Part of a small language model's weights.
Size: width 128, vocabulary 8192.
Architecture: LayerNorm before each block, learned positions, biases, normalized queries and keys, capped logits.
Each number is 128 + 24 x the weight over its row's rms, rounded and kept within 0 to 255. Layers, rows and columns count from 0. Numbers have three digits each. The size before them is the row's rms in percent of the matrix's.

# k: layer 16 attention key, 128x128, rms 0.197, rows 27-51, columns 0-127
# q: layer 16 attention query, 128x128, rms 0.204, rows 28-51, columns 0-127
k27 128:118121127120134138133168103186181088089101168165112129142135134090134125183074112128107127113143105105128143136131128128174105161102159126103138137089130093121127120126109149115155134120147121138141164181165102101129156145156145148145134120098157120115099136150147108109118145057127093134134148164148110114140157081122110114130130133108125131132114113089096127140081127109123166124163
q28 098:145079135141144141105119112158104100119108136172096144120114104086160146104082157147095098147095149112127165128146108164164089146136109166126120169102128115155128089140128111113113137095121070122177099123118174101112127099155131159179125142126124112102115128148167118134120147113154146143161138147143076154154142093104108145122148135133131120088147095085142124137129122094120131109125
k28 104:087115121120160114138094138143094101182130147130149158123129122091132156072105121118091081124120162141121163110174107136135105146128123132146100081135106132128109128121108119128165124084135119135165138096097140109122146145176100166155127152120100110144085142143151119101136115111128115169119145139125117163170141120146123172154131120190110121106115076142132118130115160134128152117068
q29 103:154108149157156106079136140076114116081115158148143104145095196132176172124111118116103129105129134103117144125104117124176120116157140136115154151117143096122159096126165100111115111102109100100098158118122161132135129089125106142161095133152131143163171121122103132140114127141149148145116157144181100088166102125138137114155093126109149138112113158085140143124165123108103112109140
k29 077:135110168165158129127131148124129097118146141138157104108086122103130166132093168116098130117087138109186159108124109109152111123153142186110128141080137092123108079149149119108125127107117114146124130108142177122115103101157079138123086146127102132077156114143143106123117145100166147148119157154181089117123151111131136146152133144119135136123113150107150074091145089126143141143143
q30 092:091155097121133160186077146070088143130117107081149140130173113159137104118182117100129156090145123178129075135142124135116151167120137123163168116162141124111103160138085133163118100156107163095111103158084135148124122152094128110123105095128078136140128114135118158126146113147123138131122154084098137121090128142132131100137105130145164123120121139141136121131116143126132134120146
k30 111:138150142100119135116112163055135166096154122076148108137154142176145108110147130119160161106105133202151099123138106096128168144137126116135166149123154138137127151135148128132077110152123155104100112150118169137112118095101132101141152117147128166111161111127126150163146107161139177095101100077117146136098104134128128114124120117121138091136157157146142134153130148138110100154125
q31 094:114159114083094137113097173120101173076114081092130156096121115129112119159168123113142070129151086137142083158088132127095139112138127138091119107141186126129104145152151132161136127152116183136130135139140128137086117146102125118135140088142110138126112117145113136161129148131101141083122120090088114152100104139121118119089130107165134114116130137162110146132131102122174146157116
k31 103:124104091109102121164074151108096127107133114110118155137141158170137112112176127119140083086118095116134080145125128118128131130102144133137108125176168115136133134074162150174084141162118143066138121124154117091123127159097153181143126105170106135141134131169125136119114181160126134116132123126103120138114115149111085139122116157182112139132121134138124150150096151105140136133107
q32 084:142116104119139140128149129143182102116165160143141129104135152100109083149144089140114127142162144125113127113148102111101080103153161176136114150095153052159120090119165119121139153161125132110118138156180155123155118115156134135134129148126138091111128119143151088125135102108138085139126117164107101095182141111108118131106102077101151092140165112141110139110162100123125140130133
k32 106:104086127130131134150104112139129067164191138143108109108137118085112135146129134137100156136132142097139135158163094120136081111130159138102083094125112066121119081095166101113138128138133105119141129151159103117118129120173118134127107123129137118088128106145167049124152132112139109149127128128179127110144155101119078147131117107102119139146123086126115140121144155158150136146149
q33 103:107122123182143132122162155147186096153140105136121136138157114093158101130125148132126173094140118180104092095154094136111123108111160126166133089112113106101138082117125100121139105179136152119117168166117102123155120164141109080145140185097122095130137132108114106100139118123145141144117129149140147103124171111090135138141114108114100161138124120106153145148117144147145140088173
k33 117:136112134150126148114169114168178090129134131133117110102149101095148091164109160152116179123137106143144121142138123137131146122129151147093113149070106097103115115153135134124111118155144125123127147191156111152139140095117129039141099164112162097086135107142121114122133100106148121118122133140121121122115170080123115132120121139092116109157145156130133169145148111128130138135197
q34 105:124130107130104134106141147119081118121148157121145107080092198156119134143115088121125099159154100114148134106110143096163132134157119130130109102139193136153163153124177105148100109100123119110073124059145160138136144093130103139129139126165157137111151156144126135143130122127125116073123082086112132108106104153129167115112114097134162127107132133146114164126136113149105119139110
k34 071:136097144140100135124097173115103092105161131141145126141111142108119140143112113175112140131115115134150088113129129126182121138133135194098115139075161108133151083127182124130136144123087127102132172106164206119114108090126115153114080143164138113118153102158130137151108105143159130108106116094145130111112124114098145143162130111119148139118114140096100099131111103175147141138143
q35 109:104144124126121148161106188085115137100153095099170124122148159139143098149182114142172124105167094125156090141118108127095117130168142143123109114149164105133105121140133126167100089148074175085116136125124194126129111133157083117149131122123101137125154150140085118158106147140122108083121100149098141107095097134092147129125127131161124122100127143139132119139112129141130154131148
k35 085:145101106174115126152111152104141113115142116100139111120123126123135135141143144141164171105064109165169113070121130122158132127137149143092120149082139089143112109133152131123083138167114134085158158142169185096124118126141095139150078122150105137098154083164120113148113128133155136114114116133155107106105116085112148165134129130114095129145129157092132134144122118183130151127153
q36 105:128160103104115128155128174076099191151118105082150128141135138151084137137170114122144111151142108157121109130083134100095150117157161105131124092159146166116124158143118132155120125127142173132143143112129148133113114120090100164112138117120093144108156135126107128095142106162097099108097131102106174137109108194135131150131111135166116110135106165135080121141131126131149135162088
k36 112:139187112137112143143130111072108174113141125097154137140126127150115101125197112118166102138133114152129126125088135119098149118131125107146120127204139144146130160129158138159090130139106133104109112093113153149140117110080117164121136134131096143173168144106093163129122127197126117138133123141112147136105103177134128142093139119174104120152131162143114144122116117112102140108088
q37 099:130109115152131138110159137174151122087123158158123093109118163149121128137102116136109085099159117102091118131138121117155111108147150148136128121112165138105131105106130087099149156102137110137087161126162127085166150164142119128112170144136143151089127113094146112112144125085139117144116135145158121104158165124086115096132086109100169150140156131092089176129122139127159169106180
k37 082:143115170148134168120129148141134085082140137164136096113119159098106128174099118114115101114146102117147136178121124123135137111160153139087083132118147108085130085129151102134130142120107105136104152167163159094109128121146133149140135141162140158090102105137105095135142133131146095143101130143153141133107157091143133130123108140118161129108176112106084187114121144133156176172163
q38 075:110156075156144112122152117123118112119147133165162126103107123109120122143090136163117121126114126103138160118160089104162070098115146137114089166109145077112108132121139141137122122133067116121110163172141173099142110160114092166131116129119137152128139125160112079134111105122145115146151152125166089063128141128143095161112122120142094126165118139107125104100113101129124135181131
k38 095:126157116177120098163127118139106109140104105168131158155170103102127146128149119114130089144158125093136162119163094117137077148121161155122123101137098116147151133140132130104138117101114119117110126082159094105114161133114116182182108162136118145111156160135128072088110117123141096172153140144159099107130146166135103111141134104151120156129141113082111133087132152135171138146119
q39 087:118148121116090096099159116107098135162137149127129115141110185129152107118128110116106115179123111172116150089109153089115130141112098110164117128148155167132159135115183114162128086135165103167089151124132132132138134109141107132128138162143115144107159159130108114131149112148144128133113117097120136083151085173133141158087146129144083147119093136118146172110132099144140141188157
k39 084:133117124142120129118132116141104136109150128109114110146098094111135128139156133164115126158119119153116126086075133153109120103127115186124121180096127114124142102150179133141130105124118138134125134109137159130140121074088101092127099145089171106104176169129105114122113100153163112118120127111122143100114108141113129137128171166121115157081128126085143107083145061143157126129190
q40 082:092119163161137155163096124180129073152110100088112107154144163146123125106071128146150164106112148103145129121152137128139152192130124132151120130109128119148136137126117149102122119093119133156136121149123108142105097159134162124088112108148140118145088158130151123128121161122115103085144132177084133158110154117144160088126113170156140172111136157107121091161104140110108130158114
k40 091:149076121147133121120118158172141105111079106126140114139150093122149174125090123143181122124115141166142127149132137126176141166113102102130152147085145149151129131172148174132165128098125119149141145171117122132083128127136124130120076091143118113155135113085103151120118124086109111096137154160099163079148149126124150125117109106108152138148156147117094121174131121155102137097150
q41 102:132161128116131116144093150103097148102081103114118139126127152184130174156151132110136130128126104116143122164085155131114188141131156093127115129146152183120134172120093131146120088080122128125121135083095156155099125136068145144087135094141127175138136099109107150155123138123106114108111142101100149139111143156145159097137096136164153121121129164126085113159115142113116123127104
k41 097:186146116150115139097104161095125137091113127119163092136146144180120122138159100117158114125105110172141127119077117127115174154150130139122123125158174164174158151147126110153103089118120139133091148115114165121157123168090130139130162125187139165168157100123099177152115120147138155100107132138126128144096095146137150151116119142145123105147129134139105129141081144113108151119118
q42 075:106124176145154114154111079124155122128089157134133141148150145159150165109119108136075141156092172136136154121097156111120104144144112101154123136141101128132145154122121118138093104101132066110086147112139117169146155116095164136128110132171158165111122124124131150142127107195105153144130125138110105123127098123152087089135098101140139100126133150132129123152158127070089093118121
k42 100:141098177161124107087134176133109119156143113145100078121107128095133181136091157125106163113118151153161126133124100126123129114156113148095141121106132137140136133148134095091159115086118096159143117145164135131147119094140121048103116134119159134101143092099134100132154118134132130121104109105168137119132115106159141104135138146096150133121125134101152095132170094172117064115124
q43 103:075143105118159129130131108153126127162111103112145168138145104151167124161146145158174128124206127190142148128153089114093132127137125141112096149114111108130108139161152146168104115122129130072110170156101141168126119129117160076110125121128138099122147138108126121172141135139123153077157111130075134122078127138115141155109107120122156137129144132151138109143128137120091124091121
k43 089:102111078106121087107090144168119113172118101128130131132178134123147130143152144147142122121217107153154124113134123108116162165136121146117111127143140113140122143120160104142118114145158107103096165156114101148135142143145129054085128135139149148100129118109152135130139112111097155092120158088122109082106095131131113133121113118167146132154113120110124189158120176124116141128149
q44 089:142172139102103111145116172091108145167111133082159124136143166145111148111172098111127172147156141177117100133098142087126178137118119103121154072176122148147159144119133123121139121132123141110090111130102105195142134118108115061102135146120116131119169142105089149125147130159095130104117116130108155111139126168160156132134112154123131136144106163141113123125153137144112099145120
k44 098:151155141120097139098145156132122129112146115086140100090100134153111123139120142171148150134142119162120120129084134121134186125136097135101127158087157122139160124135158123118127105128117163163103141148109121152114090131129144046083126131117147142103193109115107136150145133136113156086127126139115134116116127135107195138105150121073148100129122168127122112130129070137129115121176
q45 113:135165127126143117163113135070080188131129103097160113151136162166115140127173120127145137140127098136139096120096136090119148128153136086127127104165126153122123157124122134157130117133105165118104125113110146152123135129060114151118134099142103152140155158119113142129109121185112105117105128104137157127137092188167143137131103153152091103126099175143094097117118137127109096163110
k45 091:163163131154110122141153098095121144099133092104162139159129116180124086103171136139151129144104140152110148086090124075131140112105123109170134143171130140148158144140144138152108131144103134106081131116124140124114138141086117162150137126131093141179172154114091147132111140173135140116146119148127141140122088179123150144082135134138104122149143171122127110082121135112088093112093
q46 082:099088150155149131101140078155146067115108117146108131155119116105165098119114183152135152102129120144105115143143107163098140144133159150129117134081128120115114069122143136111150124127157139155171190161118124096122103129142168087156127154105144129137081116111158121138148163096162144138161169152134105115144163099107137121124127122104159167114136124099134132144146119114129154116156
k46 099:102091089113129130142108071166107058124124132148104123110159087113156121122151163120100103141139112107123155166125136148136122136094146144135125132122131110108107114149103136163123129121173128141141151160116110105123141142135124113188103135137125103106100138122136114098116171093156105097130180157131127109117163113127060151128115134153142122137134106096140146148135139100130202139174
q47 085:159147136158156125094145029164109124173128124140141152124110117153146118125126112127134116157115184143121165085163132106154126100125099107110117161123087135143103145158170129143118134112149105132106133095104124158135158117113167137123135140133122088131100139118144132148141122143145155155143106102131128105165113132149139169116164093101101127140130161113150111092106126118062097150106
k47 081:109155106127138122118120056158118112167123117146127172139159122138137122115129112143104101167185170107090149119130141108132114108085122123188113123182106153128139139140113106146148123122165116117085111114089066163148157158126164112108136144121115109147091151120127103112134138127104123147154128120100139111156123161124112125115117097155126130142129092106115146101160170082122094158110
q48 106:094079131148162112119179114153146115154135114096114107158144130126166140133131151146208100112160097162138141097140108142112143124139143084149078105088113128122143124152137130152107110143080138083126196135153125090148150129126135134163145110128107107109131164108139102142098126178134122099134123154121148106101083133139114143114148121128109150117123125147164105131081141112119145101111
k48 102:143072117172126105126162127174137121153134117117068130170149111083141157164104182139150147110137109169148116104134121151153136113132131153109126141077091103139118133142127112137110111136124109099142161162137150114161116121121112090149100117076133121131110115125131149128101068109135106119135129155102118082118093118119123135138151120177110114168116127098198146146127137123102120130148
q49 093:148118136153134068119144201117130195130139111125123140091138136112100151149161120120128106114128143112160091152114094140105082115111133140101120094144113124141146124137124118117110126112110168113110117110136139122107123112096116193150111106118161143161173135125113138111096143157129083105103126157141130186140151112100125140127101109162090067161159136158098113130133130104143110120114
k49 081:104118128187146102172153134146140120173112109137143152131132126142125107108145114101113152119100157099134154144159125125122089140118144142160124101176080126150139106066115166130109149108126111087102103121138075147149152146132152166134112151134139101156106089156132135109133164131122112141137133168130101148162163136118124176127097110151110086177153127178113147114123160119107106111111
q50 092:151135171105101106091116154086101170102112132119114099082105159105085138145130113109160115153116124109123146160118116149100100146126124153148121158152143140134131132108141135101133126103140135159148124143120148107105107095127174186110101073134114173157145142154149134153123140145131101161140151133124112147195117136169129100093140121145138077143133154156110092116154097109155101143100
k50 105:100141105098136139145078110089069137118147122113144134102105098134114152109162132086143122172099142112119168158128103119090087123116127146164131107190110124133132081134149151118116134094104114140138099074111153125132114136158121198140136074127118139146127138127128114148116155149124117145143148128146166136127127155142087124105124132144156147110121106197140100085146137116143143125111
q51 101:120123144121132135105141128167155074151122114142090116150156094108171113127090156149099159095137114143056118108144127139142148142119130131164143142073108138118147091100133120124147121126166132153152165154122090113145122144148145058131155145115105123130099106106158108110149155098124129144126136161132128131154159111098121130129119142140158160116136097093121152156114121141168167110194
k51 085:137127136080122147082160151151137094109120159129125072090115110089155110176133132124139132101143101154115118148106132175145158130146142135091142158074166105108111099167149116165148114122116159163145151139126131124118122096135117066134140113107142139137119142107100115124133114097141110120091144127116118135100136095149115096102155174135140103083137141125127150150108093134142189127170